python train.py --rope_base=1020.0 --extras=["some layers without attention", "local attention windows", "paired heads", "shifted keys", "gated attention", "value embeddings", "a smear gate", "an embedding shortcut", "learned residual scales", "norms scaled by depth", "capped logits"] --beta1=0.9 --grad_clip=1.0
Each number is 128 + 32 x the weight over its row's rms, rounded and kept within 0 to 255. Layers, rows and columns count from 0. Numbers have three digits each. The size before them is the row's rms in percent of the matrix's.

# layer 5 MLP down (transposed), 768x192, rms 0.119, rows 336-442, columns 128-191
092:176129105078111103108110084107125116086117101120135100161118100106127113121087182085131120142183076155089117045137140155166112144146107182089119152086129136114101149141175175146137138138104089
100:126154133104110121143187079191086073125148137085164180136137095129107153110160102105162063130090082147142136088159121168150106121086075095152098161145181152137093163092124111110095124161134111
096:160122162064139103127129077105091114143126114094127101142138218136154163123209093169153163129113100142150149126091110156101126100058139142115087120120151134131110123108139126197133108124106151
109:061164139110160060115100152151143105105120119059144118155139144115193143108166065097154157096104122093155103155081187055114118132202124170092149124151128142143121130135188169086154173118128169
086:136191122124130079119133105149125137132089082116170132091158101145125118149105138166124124139136106114129156087095128132120166126156153114095127130096124106159084170066133091211140111140147124
104:128135128191098118144098128132144156163076118079111104115102165120149144088089182167118148134108148134124162153128106136159166129103067204102164163154146127087155158167169189170137087140151121
095:114167107118132081113135179067097115145081095116121138134140171183158153125129134108137083138079121158181182117098113127112134182127150169122106090113134120096169075143054114144149117160124108
093:137119144112105149127089086115130128064140084142170141143137093122114156119122106106105141140161107169137048126150162123193149098191110160065129174101107070163168151104149172122078115100072134
093:101157154072114157177111157088133141114148074132185158168091122096125094093078171084137117136112103160193085120174157087110084099167168121099057134147104210149180134069153146111101153131100108
100:134162160126109172145129074119128060111115113099138115129092137105123163128128083094145162129110104135139138132132154190103117087157131186095126105098101094049104195122082100078090154122096125
096:143151120132130103149100109194092142108186167111104094167124170159119124116097091096102108100114139095139073117034088091175109158109160173102121132136103125147127126161067075137104101106122159
100:099120105125151097164147111154155121168060197124077129101168102108151125122155079140129151126100159149113138131161141085099052158111116110167169105137126153118105130101076109105138128102093110
089:102103131093131114128147095118134168056105037130100113125116126034133121113170138118097126140152115113108095097122136111132116114124123117122142154118115182125108157180108133089183159162132121
102:115134134169082023135137159055160134122134118153142087158127180108101156086140187202131143062089145104131096089139101131143163126119104100121146144129141115095162107124114132097092095081148161
088:155101125135124161151094011120147203089113081120102084138110168135156111115137110099061143132122090105132100173156118106093123114125158114098127093145094128143153155145127146186151125131123132
099:102146137149185120170168117113161085192100114127160161160146128162148098103094187135143115143081144149150166088107146177120111154129092073189110106145181150157199111112164071127110134129178139
103:155126117098148147084145089108107122107111097064171096063047125155137104111171159087110146064104128144159133089120144100086136159059064143105142117062107145091126127142159131140137175115116116
107:092140129152072177120084140137113156139050145117157099210108162152087088087157180148098135140088100191121104148131110159089189133162129108156157155131129159106126084101085094136118155109164166
097:104109101170128103162084107115105173111109112176123171107060102101090048133152158120106070093104058114136099119167177141157155145073139131158188147137096113127176074146112177138136104067104156
107:124123103146138123117153123103139118103182143087094165108103180126120119135175145154157077134137200123118135075123164115209107165093130152156153051120166151143084193170110190143169171176096169
113:127145129113131069108134089163206121134120107121129188160142102147099141169087084139143132126108141081094171147124109163107147067158167097149141168083085123151075114192151045129137085089114148
095:094200150154126079158193133180150110176082073160152173096098095111146161100112108147136128160120120150186193098107141128118155164183146125162114152132141123130146119134085175096117105132169149
094:144089148096038102134185102152107137166132131119166140129133104170134152137086149113119144154097135044081193105121165166136124105112080105159131102115119142094113207145122138135157066094101134
102:125124125146073063166162164119127092119162180104120110108136133105099067114130107183173140125071106120154126072122115125143122084067079132120114098146131163193132159132152144102135108129128136
102:113086096090123167149137092126169118175137140131145094079104129177130143098143084139134103130095136116126144168086182119062132132160140166100188107148165079143133119119085054173118115158160133
099:128179124126081113191150137150152093093126085138169086150083207123130138136132130203116129153077144193165109132085105136186159148191124157191114164102116144073114118168106125176105167130147102
101:130133160145098119137163124093132159196097126151148152135147144147152130102179180145094108101062121130101138108122146183104179112138188108120145176132126078109100140124052121130144123133161147
105:192166143144127099136112111144108101103166110159110156107117123143183089148201058135129089109091142105097102146102160139043059130158124090133119112129152160154135138111146167103149174161176123
108:091130124164084105186167086073121157110100156151089097128138116153125077106116075156119146095081148140117163181120195127098076141179136121202060089155070195171056105179123093145119131113136134
096:114142111130067151097068188107131154170157081122132122151182151191139184111063155164134119106172084141134152075177117174038168153095099082167159111051112093127173170082131125115094139179152168
092:093122171119136137113134132076130123097117126203119108162136111115110162163148133142131099151147132185122091102123139144113150148134078133118105160072181102081140142105134167130077115158083098
095:128188122072098165146133067123085115168124091148126110129136095077160129125124091122166129164113144078132120069118142125164163105133152120135084060132169105080073135127065147127094113165121116
109:138155169102127136054095168130124097116140099104157155151113114138105128191127089149052144123112143103094138115116104116096142108150151104114108110096171157109130160165176137123149104180173147
102:117144105119137131144144117149115140110130152059109145132125124093150164174174162093170141170123145106112156114144069107104144169156143115094202136128124150130052170159078172134162078105130152
096:166142103137109126154153139140114197114150148172090124134201122060124186110086150112192108134186124105154192117173136217100076159118100114119101129063066098099118147128121173112158107108181070
102:150101123124120146127174125138113141127174096107106163138122102148151113134091137063108033123110137200151195134120113092192179168168134103097124125159147116138188115111131175153105168102131164
093:118139117116099183213137153106124177108129170126140147177094103169140149079118085161148127141117128188198050123101067185133082128112164099130153170140156109093103140097128108121084156145109179
101:117081105162137137106127126099118182144111143121098144075117138113135134180149092185124176091110107123127082126124146064193147106112108142131168131162087116123148128120037170078121094088156117
100:133148075109115187159104126161172119163172181141112125159164129056176128134092128137161123091155125113118116183136121167131126152143137118113151047153147162156087132149121153140169081089088152
104:173137099170092138155143126132134135168141116104088094081191165200137114167203100164100125141162138166139158108134097135098139107180138136049175053143140114180090118153064156090132130053168184
094:104180092143176127125063130108123158109119087181097118129143098153133137152149109164157126093128122116150169160124122114138155137121174119153100154164150069183116185133121090175159128093180082
096:141128114121049183155149141082087099106145092100070155103136144123078165144112178122132069173161175125149150166161145111127111196110165092117061140117149098112091138172109064142128085087061072
101:115077107155143159090110163089069132149172111179103142120163135141195153180130095080069193123096139072114127113154168119169122109153150112100114154129083133105182170144075114158128086131076108
093:162143144049078118135127137172111141126131118142168066109144124167146169144148143149150151120127175128102069152122155111085080144113140129146110108131166096125176098120086124153163056126158120
103:110106170061108138090152129148191137114139153130136107121128105091134118130176162148093162186137162142125108129125043122105117122144155148121119129166170137194151129153198155153147164158080092
110:137062149110156124094147087157149122108188168113128171079188167138124132159196080139090128160150133118156130112160143112171100183115072150097063130127092086110143113123137102095182100153136158
100:105141097158109103158178102078143186110126109134155130164117148118150138087168133147105137078089076084134148107153139166149155136157125189165109102065111060185134089149115073139106129063177185
110:135110169154087075124174145114116124095100162150156137100145149055176112107083111121153202110098151104105176113144156141106079081143147191101121171180120158138089079118121138115094135113156140
104:128147128130129073141082094120108166177076076133135120177086149158146151076139106074129117107163095171098115115124088095105110150120165141120150197081108146126067212123087107125099115129116096
108:145117113152128160164104125092130154205129137161109126165081108130150188104172150137113108190135132157179130101074207156190079156095191160133134142125129139077142183121084143113119089142065117
101:157189106149135091113128058111077107143169144124112139116181122121189131099173133116077167140137149130082085164128126124119138116110170095123157098085147156143180153131079170136075089140157152
097:147118145099146116139161117151194101153063112125186176132123129114090106179166169120177162058080123087153196115138012077161169104128141082141102104122121102113101085121148137125149128159201100
084:046153121167204156132126165089111129126130064139090160128140124082145125126106119170100140170110051164152175163128139123123116098133108156137091136134163171064116141178176188173122112130139061
097:133099151171147143122150106110138105109089155155086122158144120124079109151159127122165108142134111132119127106084193087149181115134133124148164112142144116180108120119149217103089100135121171
097:149184152120128067147172175135115175102133099084109107164118111112136134111136143105126138133087098078189122150128149143109167117113112105127137089142115155128119159101130096057188140154147113
103:123072129118086110133151151108111150132127117153142144167157159141126122077119110108141136095157117106166056175057170152121144120134105086070114130098116100102170088111193071049133190141124124
096:073134091126129126151099122134099121120094075151135136167152134143183075093129179141047133134106117127168218172053104152127127131133207143193118149069151129073105101142086154163191114135135166
098:188064138125084066139120197103123114168164166057139149108174139178175131153110118140162108104113130087142117093100104150114162132101101103134102140097205141174117107142154050139095123145117200
094:144108124094108160184084086182144118115115166147175120075140123123125186071086088131094129115117114128096093082155145191166117135087105146100135126161146099093123147107115092105112095085119091
105:143140148075124129169158035129133100097131124119122109057064091126102175155129076068130138161112133123196132061111078106182160129142122100136098093174130144129134121155147111146115149131125171
099:133106131098149152147089149157119139185133146069118118172091135138120082101100163147139095117135112159092168126096153148173099106161145095126191167148123199076155129113164178089085083158105111
095:187143093157160185117139131123127147084126156135124099086157121182107148139143160097142108184120130106164127108176103161118099098088093107143167159091064101164170139136187130124169090103060144
088:117084121097084145137117056126124152149120108091153089094086123119093119120119122150170135129159168168130085108155135143103126113177132145125075115151141201087137147190100155095135089143131105
098:133171094177140178141086142112153138168220088135137151158141104158119163085093139162111156103166118077157149095183171116087121083143146104117118113133148106129127118099115113122100159103146160
109:133173166156118125153155146165148153155107096107156098039110098106133153070122103213131096116092160101142112140186128121072114080129032111094108134080140128107090129174070173122113111121175098
091:092118148138127184148124184143143119159142099122140142121123091152162138080122109117088168126063126103139102146110164114093057063189128201101127113151134161109106112088092128188184105123151115
097:136127111097134161162163183153145119148112145128140183194151143087140109128111091065155097108054109145114132195103125098107139128165096120079163110124036131166130125081119041147139119150070055
101:139141105111091138128128071124163110078105126106121150167175169151096135147152127114158109093133056125137194144175154086117130123117128113119131135086134104130078128073118102169137127133178118
103:166157128157164133102124166121151123137060077196156142168135118121095110072137166152063099118121136184142156094105157110128099099138140143180142117162152075108082148153068073077067136169120133
091:136125139120194116144056137113126081107121134102116130081156170099103198104071115093110143146089096094141135168139126145156109107142093151087182128157157160142096146199124072104109168079099126
096:169155135134105166162135134112057132122131147101154139174090104176192135129095077123141167085140171080106120080113143090156124127114163147139125162138132152194166130168085117135108102071107078
099:160133124125154135127136205128082100139115108121128133093120151118137034150149153067144134104083178133176158123141130086071159103129121180171133121162107133121115069164109101135096109123132124
099:177102130101117135073056134134133131157160095092073095120111130158096165187139079133163144107101170172125055135120111113124116125142135216102098115097134150134106115152175134100098121152086107
106:182088131173152121086070101112136163150128162158106139142186093121165123102057120160112062117175145113187113143090111153102078208061114089128186140138155123160135133114129190139102048195153108
095:123150149149158069145110118080122061152185130129109038183133148128104146150096102176108101113131180156143141126138123135109085148145100131073033127122170107157130138165114151144110106171118085
099:125125133134090121169080072158081114132073163100158140069112171181159099103087135187121081140143111077131106076077123091138136196123105080153118141146135083121126149136111087134160152165147097
104:083127128137162116156105113148143155135163138121138129184125099094114147135095124102081078124192105088078101143139166133117100141129125096094110117111127095207146114122158194073086132136158125
102:168158146132091077124132114161151114129114123067133135114104129129106138156149202086161121116075099085149208141148182161065131117140139139149133169105104125141158088101174123136090141061046130
074:130100160123122172078130095107140204171106118098093115109143148119131141105144149099131086118107084153146139144112105129187150085108176118065099142145167084080133170087128099148116144140127183
095:147099158175161156124146111133157130119125109130081095134107105147166128121158124061174124103167114161150135149197147128074107135194123175113114171173148135119135100172140142093132084109149135
098:116134115117126124104104114090146140146168119170159157117075123125090139095150143142060106155150134159166091142152084174107131119104116149108169095134096103187062136127139126187079135082164092
099:126103133135120072170181140042208112110124139134142118156121056097095115146139111144141075164126183112139127168144122139085156093136105143104143139115102152165092137160185183195174182085182133
091:168125133098118131136102179122135129143095138110125139140110212096161158171133110137078089108148128108114134176179179160092129169139154174142092205133132113126175105183105130080121138100147088
104:165110172163127090161127088119165081188142157108114096138079158163131153020152130157096132142191153117183110130177200128113128138057149041145131143072129090192169131156140116094100176126132149
092:179084183154129129132109088154164131101201094140114180178157086136117091190140117106109129181179102127122070116075171117136156162077155150116122091119157106180150127154228163112106118116090174
103:113169097158123062099105140168121137152108164133157118090157143164122147093151120179128105104091105155124122160135125109105134173151164101112177131133152098103208101121140142094105114086136141
085:131163164179125092158123148114151075125184150119096134120148153150162114132075117152122106127112168091080167115150144089098118133125149076080156114175154135148116132073089092117165134164137114
094:129116122093164179141089100088067136102134053139092133158074201116121109159192107151116074134194119156133133105127104169161158124113126182115095152115142148164154156206149113147114124072094140
096:086151181159096097157072117126123075071185147133084155126173103102199108157125126126121105117078155118107211128096110150123150107112118127110174150098137139192139163125199141143171079106109092
104:105175158159149118115110173057087174160056114069139108132166175150163100183169182091107104139164115137125072114092104128127169100104119101189162115151138150110110126094116164139080120132190182
100:088110098150150101071085155083135121100170047161114145169130139157133098160153097066072122102136095136147152089079175129119134148153096157117135080123118149167137139104127160174131127125154099
097:108055128085139106100162148171196093081134073144122099144085197137069128101095172143141144158176095158146084125095047132154160132148134079051113146138105130199214151119123159136168149139156181
095:136167073141046132153161107123137100134100048145125183122166182178058134198180126092144074140068122101129131093116155141099158137161086046128168129164138130148069169115118149118121144094098074
097:159107117105063157117137123096151102123090111133116101126174113127149100131167192115141178106108073128127140115099112149138157117143163100120040139065089199078167096141108134121156126142141121
099:130121122139163095119110156107122113103157131072120171170137124131110154143156137104130119158146093092173156111109123083133158109148118112091136144171102062125103142136188130164139161150131069
089:165058096105152169147099130157205133080123080159130118137130112040143160107135135105115096163146108136141066116105136104155041117090161143063136090113120168159139138163097178108130162183073114
096:176112124127096143124153143146097155085170082146145190172128164125128126108183116104116139138093127148167156114091141161044190118064158126165097104125114123128123144120112114093072178125083145
105:165133154151128094141196074186119075135160145155153111124123052195124101167155154147118089078080112064183167066123103184114120169098112148149162149121182128148077111118110108098099115128175144
101:121056154135109149135207146125127124085100228165129121193117159155105099071088175177135158120169067186166128159201090125116071139167080128157128145111128135138099122096155132075131107105119183
104:157160151126202097141165147151181180133114125137159141139131115152129181102103089105147122081135101178107135092108123139174100109179134121108161172156121150153136104081148181117130118122057087
105:133096159166137102130175115078128097163132147105105106211115086127145153165098136064127116153111103140100119128199079154139118102093086129080157128142076109127135163121168186115149130143081143
104:104178191134147155151134139112133186103084151109106120097143084130162209169164160147188083105159138106095118140139162164064140158165155161085126149153111107082058141105100175146192122135110140
100:172122125129114151124115059107182195171119116153143142124145103063113084169089106116143134132184120129149087126143110131068149127121081070097157168140123117122169101147146188116164140106102104
093:085138097105083140077145127122103162088120137143164132140076133110127107096142130156129170093073095162143160100145106105103117113098149133113186104083167138106174165096169104125112145192113086
091:121115188092113148128179110168104147124087095099114144111135141121103105152046209084100138108095150149087152127157160145161131128089097129120122091111169133147107139106154123110138143139114078
099:088147134145072119105156150145130113153103113136062134140146138136083148105141151143145117109130169133145137137117103124203133142102158127090203134098150106152137146120144111078132081105160124
107:116161159123109136097136098149095136052133111097116153131145154122137128141130097160197116167079073073078145146155035154072136159069163133145137137170154131136122071156159153183086149075106114
# layer 5 MLP up, 768x192, rms 0.13, rows 337-443, columns 128-191
100:107101097102112154106128076123171153106060079118176152131176141104128120109155148133132182121151131124120110135167137070090106127146158081093078153119147088094130098127113087160113148124169150
094:105164068126158152172197190143147084128089128115174095078155123175114122135150117140207137092102141144126045123114063119115053116146101112162088197165102140094153128089164114157194143143085148
111:102089080171109154106113118182140117117062138138155148113187087178100053102112085144137086096087160161141101123157154151136146074189118106165074193144114136085166128149147105124210122148109138
091:145150114155095126123090089127124119098120132130209125102052156129120099102162145137171171144127126100133136088139079119091133187149145082162119130181141119116112062068103161157161118112095051
104:055074067128113198092148163142166173125129143165101102070139137103128125145126109150080176085199158106130171145122128155124114105113110145157207127065118121141147101087151151122155138112107129
099:120084124155128136107107082162148131162130105170143126098157128122111077214123126201131161118112156088127149103099055184128147130116135155195095095148184133154155088117113187188169126143077122
094:136119087147117080153097156104128094121176100165179070093097104165155145154106114122167227128104134119170165122153099130056078132145161134153124111099113106094179073090146132158124190130122088
094:115143111110095167136187099123086128104168154121177137107170137148139098161161132140121092164101192172102149133099140185159109197154081132232129118183144111111145090110056120155112162120116039
096:165095130110187142118227094117168185021068134144188096057154098067128094131125143113105113127196178126137085162149146107108078118146125133145135164135099093137165132099109166161157175140121148
091:140146129168118126148125128183129082051118179127133099133111112187153183138094113147061094115064155095140125153124110120121120145140127167133133113160123124146130111173097187156060135136144058
099:109114145135098140104148157184140131111073115121084125164129115124144152135106093116101156112106140101131089155131086130091144165113121086153172144141106159165103063085126174154115208102102120
090:112125163064106089063132098152117129105146108135159122049121115122085148159139133156208163094124175083103103132178153106163102109119118061184102088102134134079121153153076157147215174143103098
100:127077088121096082120203159129095120129110152129134069063117125184126124135087125189139125056107190110141124142176123118136114108115123072145128209179146134122143093125127099144091151133128097
085:138141099104141102129138095118158139094077221140130104176082131123074064158125135103179122147176070111153124186178090144136049152152099049125115163127102117075149126188148127184134163131116086
097:137076115142134104164146094100213136141103145176169097120130095104133165093125154155096123116089152110128045109160154128107095144186088088110131133136107148133178101078051098129175121166104118
101:134107123162148053093169128120097140090043169179124103121109091155133107140161102106142165150156143118096142152144155100188124171114151154157162103099179107165117085092146133106185169190134149
107:133111144095129101134144092096097101138151129145155131063157083090131169116110193133162115103104177143107139124118155132094130111136074149165146133082144059080179138147098156155175111102147088
093:122090124088134107113197092142103088177166177133131089134116116118100188093099131132126174120163117162051087153115090108121143161123060065109128112147131073139115090121133155123182212125126139
108:099126106139164157150138118136114120081126162133175132114185113131143124123132105092157101046019163131082131156154104119100142129132127151194105178147094113056158147120111077141112103101061071
118:079080071129168144112159162151127084100093152130119135106163134091085113179085125173221181156137131132135146181125094179148119164133068120119070105159117147122142126079159117155125085148133100
097:133051117123181175104143131100120116081142156127132122137129104106131113177168125072076156159166123131130023159141092112154079103089128123117105164152124118131166154151159129147102187148088078
092:122124145131090142033109118110132095134126123167097170110165113165121145115117131141175116135165110176088151168124136108154168179116144083158122111118148125086115127104135103143114164171198127
101:038088099150155124154123186123165135159135160143130108094096096206136087155119126171188137111149110164152140160152132117112087170124160079132116101114140130129135150107108160099099120177129102
105:092115128168150124144118162221119154133110130128164126126157143077096178091123166135212101135103113125080155191124066166085134189153115158152149157098157084120098138115070136136179187129189070
098:143095147137129096117070161126102164107144154148112115123173073104099156150102147145168190110107167141074073116195180126108087125129063156111125101172127105160187106135126134186146167182162140
097:129093089116168208119098112150093141103107139151209183111180082145072151103104163126110104082120127175100063145123163148144095051126130129162155205165111175151171051119132186156097202123169123
106:173106148138124176136135105224102180087186167134108147077127111108124110189059191119076150104101177138159079167155070135143008129171062134213069109099112114112093141144109142095115134134156125
108:132117160084136153112207151083166138169066129170216128078156116164096073154093151172164111115143111162083135163093089105061068116141124169155165203120096180114120126161095096103130149109135109
090:119093102137161173074132118106104071049122138127137157103089129133138093143056062115144158118083102100136154122160111150138119093166083169167099123065148127146148126164124145117126097126139111
089:145164129140138154068168148113161100153133124139163146097203096137115127082155146172170104148125153112116121091142156133127145184106122130168131121135086081161140155082086121123162139184116175
096:114085131157075116154146103127108049035137143185120121118127113117111079162120110159153135105140161151157109119164083130122135131136054100145132125125098170103169135135155145121223148127127142
119:123088120087185121183177136143153114120100162158178085098108118097110131145130078110169125150116136185110117182148090154084055060140082139105114197114121163106167101135104131180158155152161146
101:124097047156105137089133117134125063098131167190181150117083135145105102173135093214122172137174106207086090118146093153136115111110112116110219147157107102099143126120140192141159131196105132
096:182107094103085120128093130199158082101100086141161074087128088168121140146137091200128075109188146140120113140097131089083098054182052136102145199116097173085116120163143099122173144171083115
104:108096116100100101159165130110144182134135138128123099096107095098143078117118133171125130080194140147096129149122068147128171086172114105175090122132096130134157145146150164086143102092086127
096:106062140141161209166094177165117149119115139113175108075157080121148097122121087152133209140156161191076107120143101113159098176124109100148134142104090078115140118077122148114141128073160172
100:069078109138141193143144205132169092133059107145121144142148095130116085150108135197162127118106143098135147199105093137132118156115132054135114105134179135166135100084117135123154139162171139
103:087087150145158162161138158131171117107055116135128125104181134152158083084125177118084146101089199096119098154138113190077125093120174096112128130128111110092092093180064152152181085089148144
109:117097109091156121122086094157126160111083143153136129138134135092102111177069047146124177149190116124100088154134102139141053124199111101160092115145091142079136112145116194193150192099122156
091:071104128104084128099186142126113127153153142080142167070106071148079163187101139083125151167139125118058132120144136184135102160123113103125097158161136118085106113086123165145130179115095040
096:134078076111111175142137079094190152070067140129139105105159134113091082099128097147106117101077125122108098136140104100112074060188131124127118135116080112077097146113141150114177113153123119
101:071144163083108186155155122203126090134124144128136128145130144060135129132134174165074112097141083142101111081139131147111103106092124158143132152142129103152168041172112122130198192099195144
094:092118073175167123113138109139103084117119149161127159141109122170129061139107064152096136129079078171129141201082104189129153058151133148178163116115124160132130111110146139158118171112104120
103:151087109170136152158116210136185173079132198183194167141083166095108137121130109143139170115140150065068132149152128134174112095078163125118138093192147183082187083131112209119179104144098128
109:107124100105116082169147120110150148060120158210186115111098074117138125120105129179117131111085100169161137176098177151137074101127079130127161152140123118125116133131109140128093143092185133
100:088137167162177163093117142134128180129116143209131102104122130100111180132100104164147153180096156107132098171143169161063142153124108154155093091108175177077112097144058115112096087127106134
110:130132129068181120174164152144186139149148148176146109067135105055138102116085162140100113113131129099095157108092138089152112093122108132157086126134131081186120062123124142158144150140153023
103:092127110079168168144162125119156118143112146136102135111123077096081145084090092155151161154146140104143133137171154139153121073151097076133163167110108155110142139144075155128139151160092102
113:070111098093109155127160154178076147123178168102151134133125106079116129200125110144123141055128104070098131086177144115091126171141093147157145139147113102108113126142147140142109149121117121
102:108154130127122169120152131129166154074059147162133143099150119075106127112096133116142150064116146086097156143150132084137119105179142111141155104179154172094105120088146237145122127141165102
101:101128145172174159079173095195088181095100134127164130101100087115120156158117113161135122079146153162165122137133094154177098128140099094114100168101135154121135097135138106144168112062080133
083:150123141085095119141185099174154113101164148134156094138112149090094170199125187106199125124121151089110100123157102097165098162143122058064079114101161134135118106131102085119123086135085106
099:130087098113185102089116114095103129075085123158123091113187094135135108154164146122117115037126180124102119177171145145140118142149150113150115161099089087094127134086132116170157134143103178
099:119162125123085112080107125141204114106089153177143121106131113166068116123139045189160115133124109141138099167114121119103140143167154116143184178102120109121213071154148062080201117155135147
105:134153131127130099132131170185108101102152112158110082107129105137128120138067180092121105139123120120049115178155133081150108100153087149063128086165126090121191091134119150137187168112134126
097:196080126132107127119168196085105158149141123141136139097172065131153134154165136102112117141163193120114127184139091073070117155140113114136142193161141113132141071121099168150117152124109075
097:130159106107102097116168165134111139128092147126142158083139111119099097119125143145159169135194156166097160142168114068129085114098133090205094112161154114156116108110093168117097130116146136
095:129163086129130155135098153070091153094068073147123141183112110171164081228174138107143146086101157197121098139182091105086132111108145124173098145161126129107124123180085162111152121150143120
106:129131093116089153103176124190159127128157124116125123030196085118118151123053139091130159146134104099191124161116130130071128127104103051137156124198190116135106112084101174148121135059105133
101:107134119102201123087166123087111073163118168111120090090186151153160156111100101165146186110147146105051075187110128084119109136140066123153174142150148121171118131106129111158156139179153160
091:109077106084096168181197181118096128099111120127162104110188112126187175133089183107143128132115171098115136083142081077140120121143105182128119172147161133123134122121127128126111195113141092
083:129159104199149147117128083091103098121110137166141155144112122166191119184133124114082119098096137139162169179122129159108128154100140136156160123157100098189135092124172108205121207118138175
096:104095125179182152117142126106120142104148144102150130127101061149121082127118161160128154130111075121102113124127084105132153157096153135158104146142133135119143093105132138194095060211063133
110:060108072137146197110151141102169096160072132140195131169142112140113106121116153121065141123108110168064136171126146080162126118106114057098188143178142083126148104089088144127201173083166202
091:095127109193151136156137164161142088106169138143110119132141136138136127115120133134137131091140161143112115154085119114075129158189107128173147152149132110171145110088048114129140111105130100
098:142119155130094144080152111171100098119087118161166163101132105100087092142126150115147112117101126128077152108137086142148110079154075072198119134139115078122114056153094194208162134140095123
103:137109110107150162119121190181094145074076177143120125113154142091167160112089100057127142116087066168140125193097119153124085134167122159136070091160142142129093113078095174202120148145139117
102:128104122209089114095150102150139161114118140153130052115132103171144140161085133115137172083114171044101128141126129139126125108132182160167090178122136104105154135105151097103140135184141086
092:114129147116126083099160133182164146130125158102141074104144105114123106092090152113113139106143199134093133157113108150151091140178109136157137190139078073054105121081093095099181186165166083
094:071142088083128154148140144145227168161077094129145142141147169104143109114115098208160125136130151127154124170124155111125169105159153128164064123111118063080126160100099105128134159149130140
097:109139109125127176114159151135127081115132129093160154127174193119073133112049121126138137122147106121062155135081133105069125089124134131185088131084113127105159084074144096127146143117067100
099:115103103074114131059118149122115132140134132115098072095147092128122137155120133193092141088157128065081109169141092160126118117159140103141103100118179124084105082089157124142099167097130160
108:067103120119177088139204163161162122154085167107159092127112135067111080139164120131153082104118131188141155179146120174115086132164101096121114189129105129115117078163136119228130140143186100
096:088110127124131153153188126149164136181133177148207130129198139106087179128114095097107131147144115130110116154171140081112122084139099031097129092156103119096143158032122134143147142162102154
100:115121127085094109090115149136075114087125182117138155072140121134070027140150178124129130125168090139084130157123097125127083118163124156197140119188161093121147130101110151204143089096134120
101:142174127138093111126143155084148092101101132147065134150154128122119104101123141107122163127146194129095076146153128136054123156131138086202167090132109139146187035160113181109127124123151117
104:092102068169178155118188105166097105152149154174158180082195047106121098122144135186176170123177144122097120103106094141091111120151115115130127125085144046131102057133127150138124152153113160
073:155130063105125129124107163150137088092098150206147087147146106098121103095117127147187148140164131082107145153105111111139140111123097081155125129113143179158156072137155187108168107104123067
096:170096154125104145116121166162173160080104129124100077148204114148117137174095110081178115119084106081113141137107132158122115156123120116164136124223118150159157118146119165166074162112121105
096:145119127099142117088124140149143152150074117170105130089108164071154182145111130154141154159153180130149132094162184161029169070164115149161089126103189102110143120145128111162168116123110116
097:132151097143168113205066131194140137098104131193120140080140074124154152162131141095153097134124143097137116171111131077088127127175150107107097148135124112065076127135128157138157098164139120
092:105128124089159103083219152114067114157079149180110131090155068121063162070054083108124177115146100087098169150130160161140063117097105137116127168167107119140115103144159156167167128136090121
102:131082127168172158102124121125118177076058153157142125163109136096104134116150217149155117148145110172081137136151100134096104177101070121098105181139147083151123096105109117135099194127116108
090:131136085100103112064133159140088100118101111169097131110191061174122108141121136128125149135167160150077116126130181100090126109120128126125153108193134090169154150085104099108141136155079125
102:132112144148196104064194137134095137106116104129146127139162154100125082174116142101166186153146104103052161150146104142070112118144152055107150066159204170100205103149096112147169114157087161
086:082118117113144128144182140193206105119092161143159085128164128061122103173149128155180155118108127126104160110138124102089129110173109109121104177175175096044105112089141096097164135142172099
092:120175138090122111110132128114183112153079110079147113137149049181110113128080096132105161070068135072129156118155138159122164120196135119191060174135123154072113112136123135132154132103124156
093:133177109097115193096142133135083143144141148177106140058172073168138100100113136186194134149148196160098109162176121109134118185101149148143124093152113121128113143115153154092139110107162142
105:135121138099115107145135184131105093099119199168170073108112153085100134159125078155106147150119147196119138115146144144159133128137134128137091104137168100207111099160115102141164178115116106
098:112072107112126137056126138147165072141156132172193107142125102088065141176122161131097091120179200128117137098133144095120173110164132096132073118156116096075196064146106171201108153131133102
097:110109109059183126098091156198118130139145138131135102093108106087111132139179152121144154133161087154093050155118082071136074143107147143158105096159148097098152121139144132161164109121161123
095:129094132089134126101145112112174096175166103221150108124076125145115127149116076140105123102162149169082075138088096132083159187125109139155111170103115105158141080144146130187168184189076131
098:127145121108114197114181143134177135147148142145089108084151112134112124151120166138141133100141115134121081124104148073124155113187131141107152140180153125178119122101162168127177152130201136
098:114094126164102142139170072146136145151150196124150047080175134150072077156124113168153190140202121112106119092139120125114133128159073109149141081140127148194129101164144154121176132148142126
095:104176133103104104116176099136153107145088122145130124053124090100104150112117165124133123156069176077097123158173090146155099157140148126185111124121163095150101143127082138148145137176122127
097:111146099142076135144126191117131178119093126118154121119129119161099117162105149162149159046112171128079142099177133142170143133146133091177097085085116101120135105099115172142122105124142094
104:146125155133090141180127102179085149115091148106130121083181142156076161148107139142168141120128143156145140168126077127057067096144057172169031114194148144176192096133115170169104132125131128
100:128132079168101121102228158112168115148143169121130111041120140108082110102129157196113139087106176170144164104159112096139110143145122129158156159101113143088134177051051095098126109106105110
101:122120125087139104167147161165121115064156152162130127163118080092081084162118162107092116084211167103106096125090091120139126108155098139162101165105135120121161050136150187121131128143110073
104:126122060084173153170159157135167157137078141127146109110113138102100140087128143192159163130142141099091202204168107086151117119141127162110145156143115131153142176107118174136128148089110203
107:117136108132168178098154152142166080149077102147108136134133173150137146171166171211102207130110168085152161102151146118189118143105138108146101144142100156084125067094155138186142152247070097
101:144081152123118160145124181099115124151101160145135116167139071107143118122115124185099129136106121175100089122097130121151074123153091124114099205122145139081185132146104135118172172081094139
092:188152150150122128118093112145122151094123134171153134173193163124077132082105195153110190119137142134115191188125120109170081070100121112157113135200083176109141115139086116106130160164126123
093:122110133102118191136134143095143160130164117171140119125138146196092097132080154148141093084109087112125158160116147147170097146186139139169099197107132158125126157133056126113119149104110087
096:161189141121153092080098140165068096081059130172148098109162117141069137134092156105136195136094122175065136126155108067149113104153122095126105112145131120224127113108094127155109120086132131
107:160058183125155176131172090112123083071145137140142134135149091133160142143104114105148155107135132224111059131125147133110131154105105121109101085096139162138137102130147110136181147132134099
095:121088084098060173118109117154108129080117101115098129178170105159124138069153125169101098127140168106097125156106141125135161113171152142154157192172152140117142082062083179116162153119175113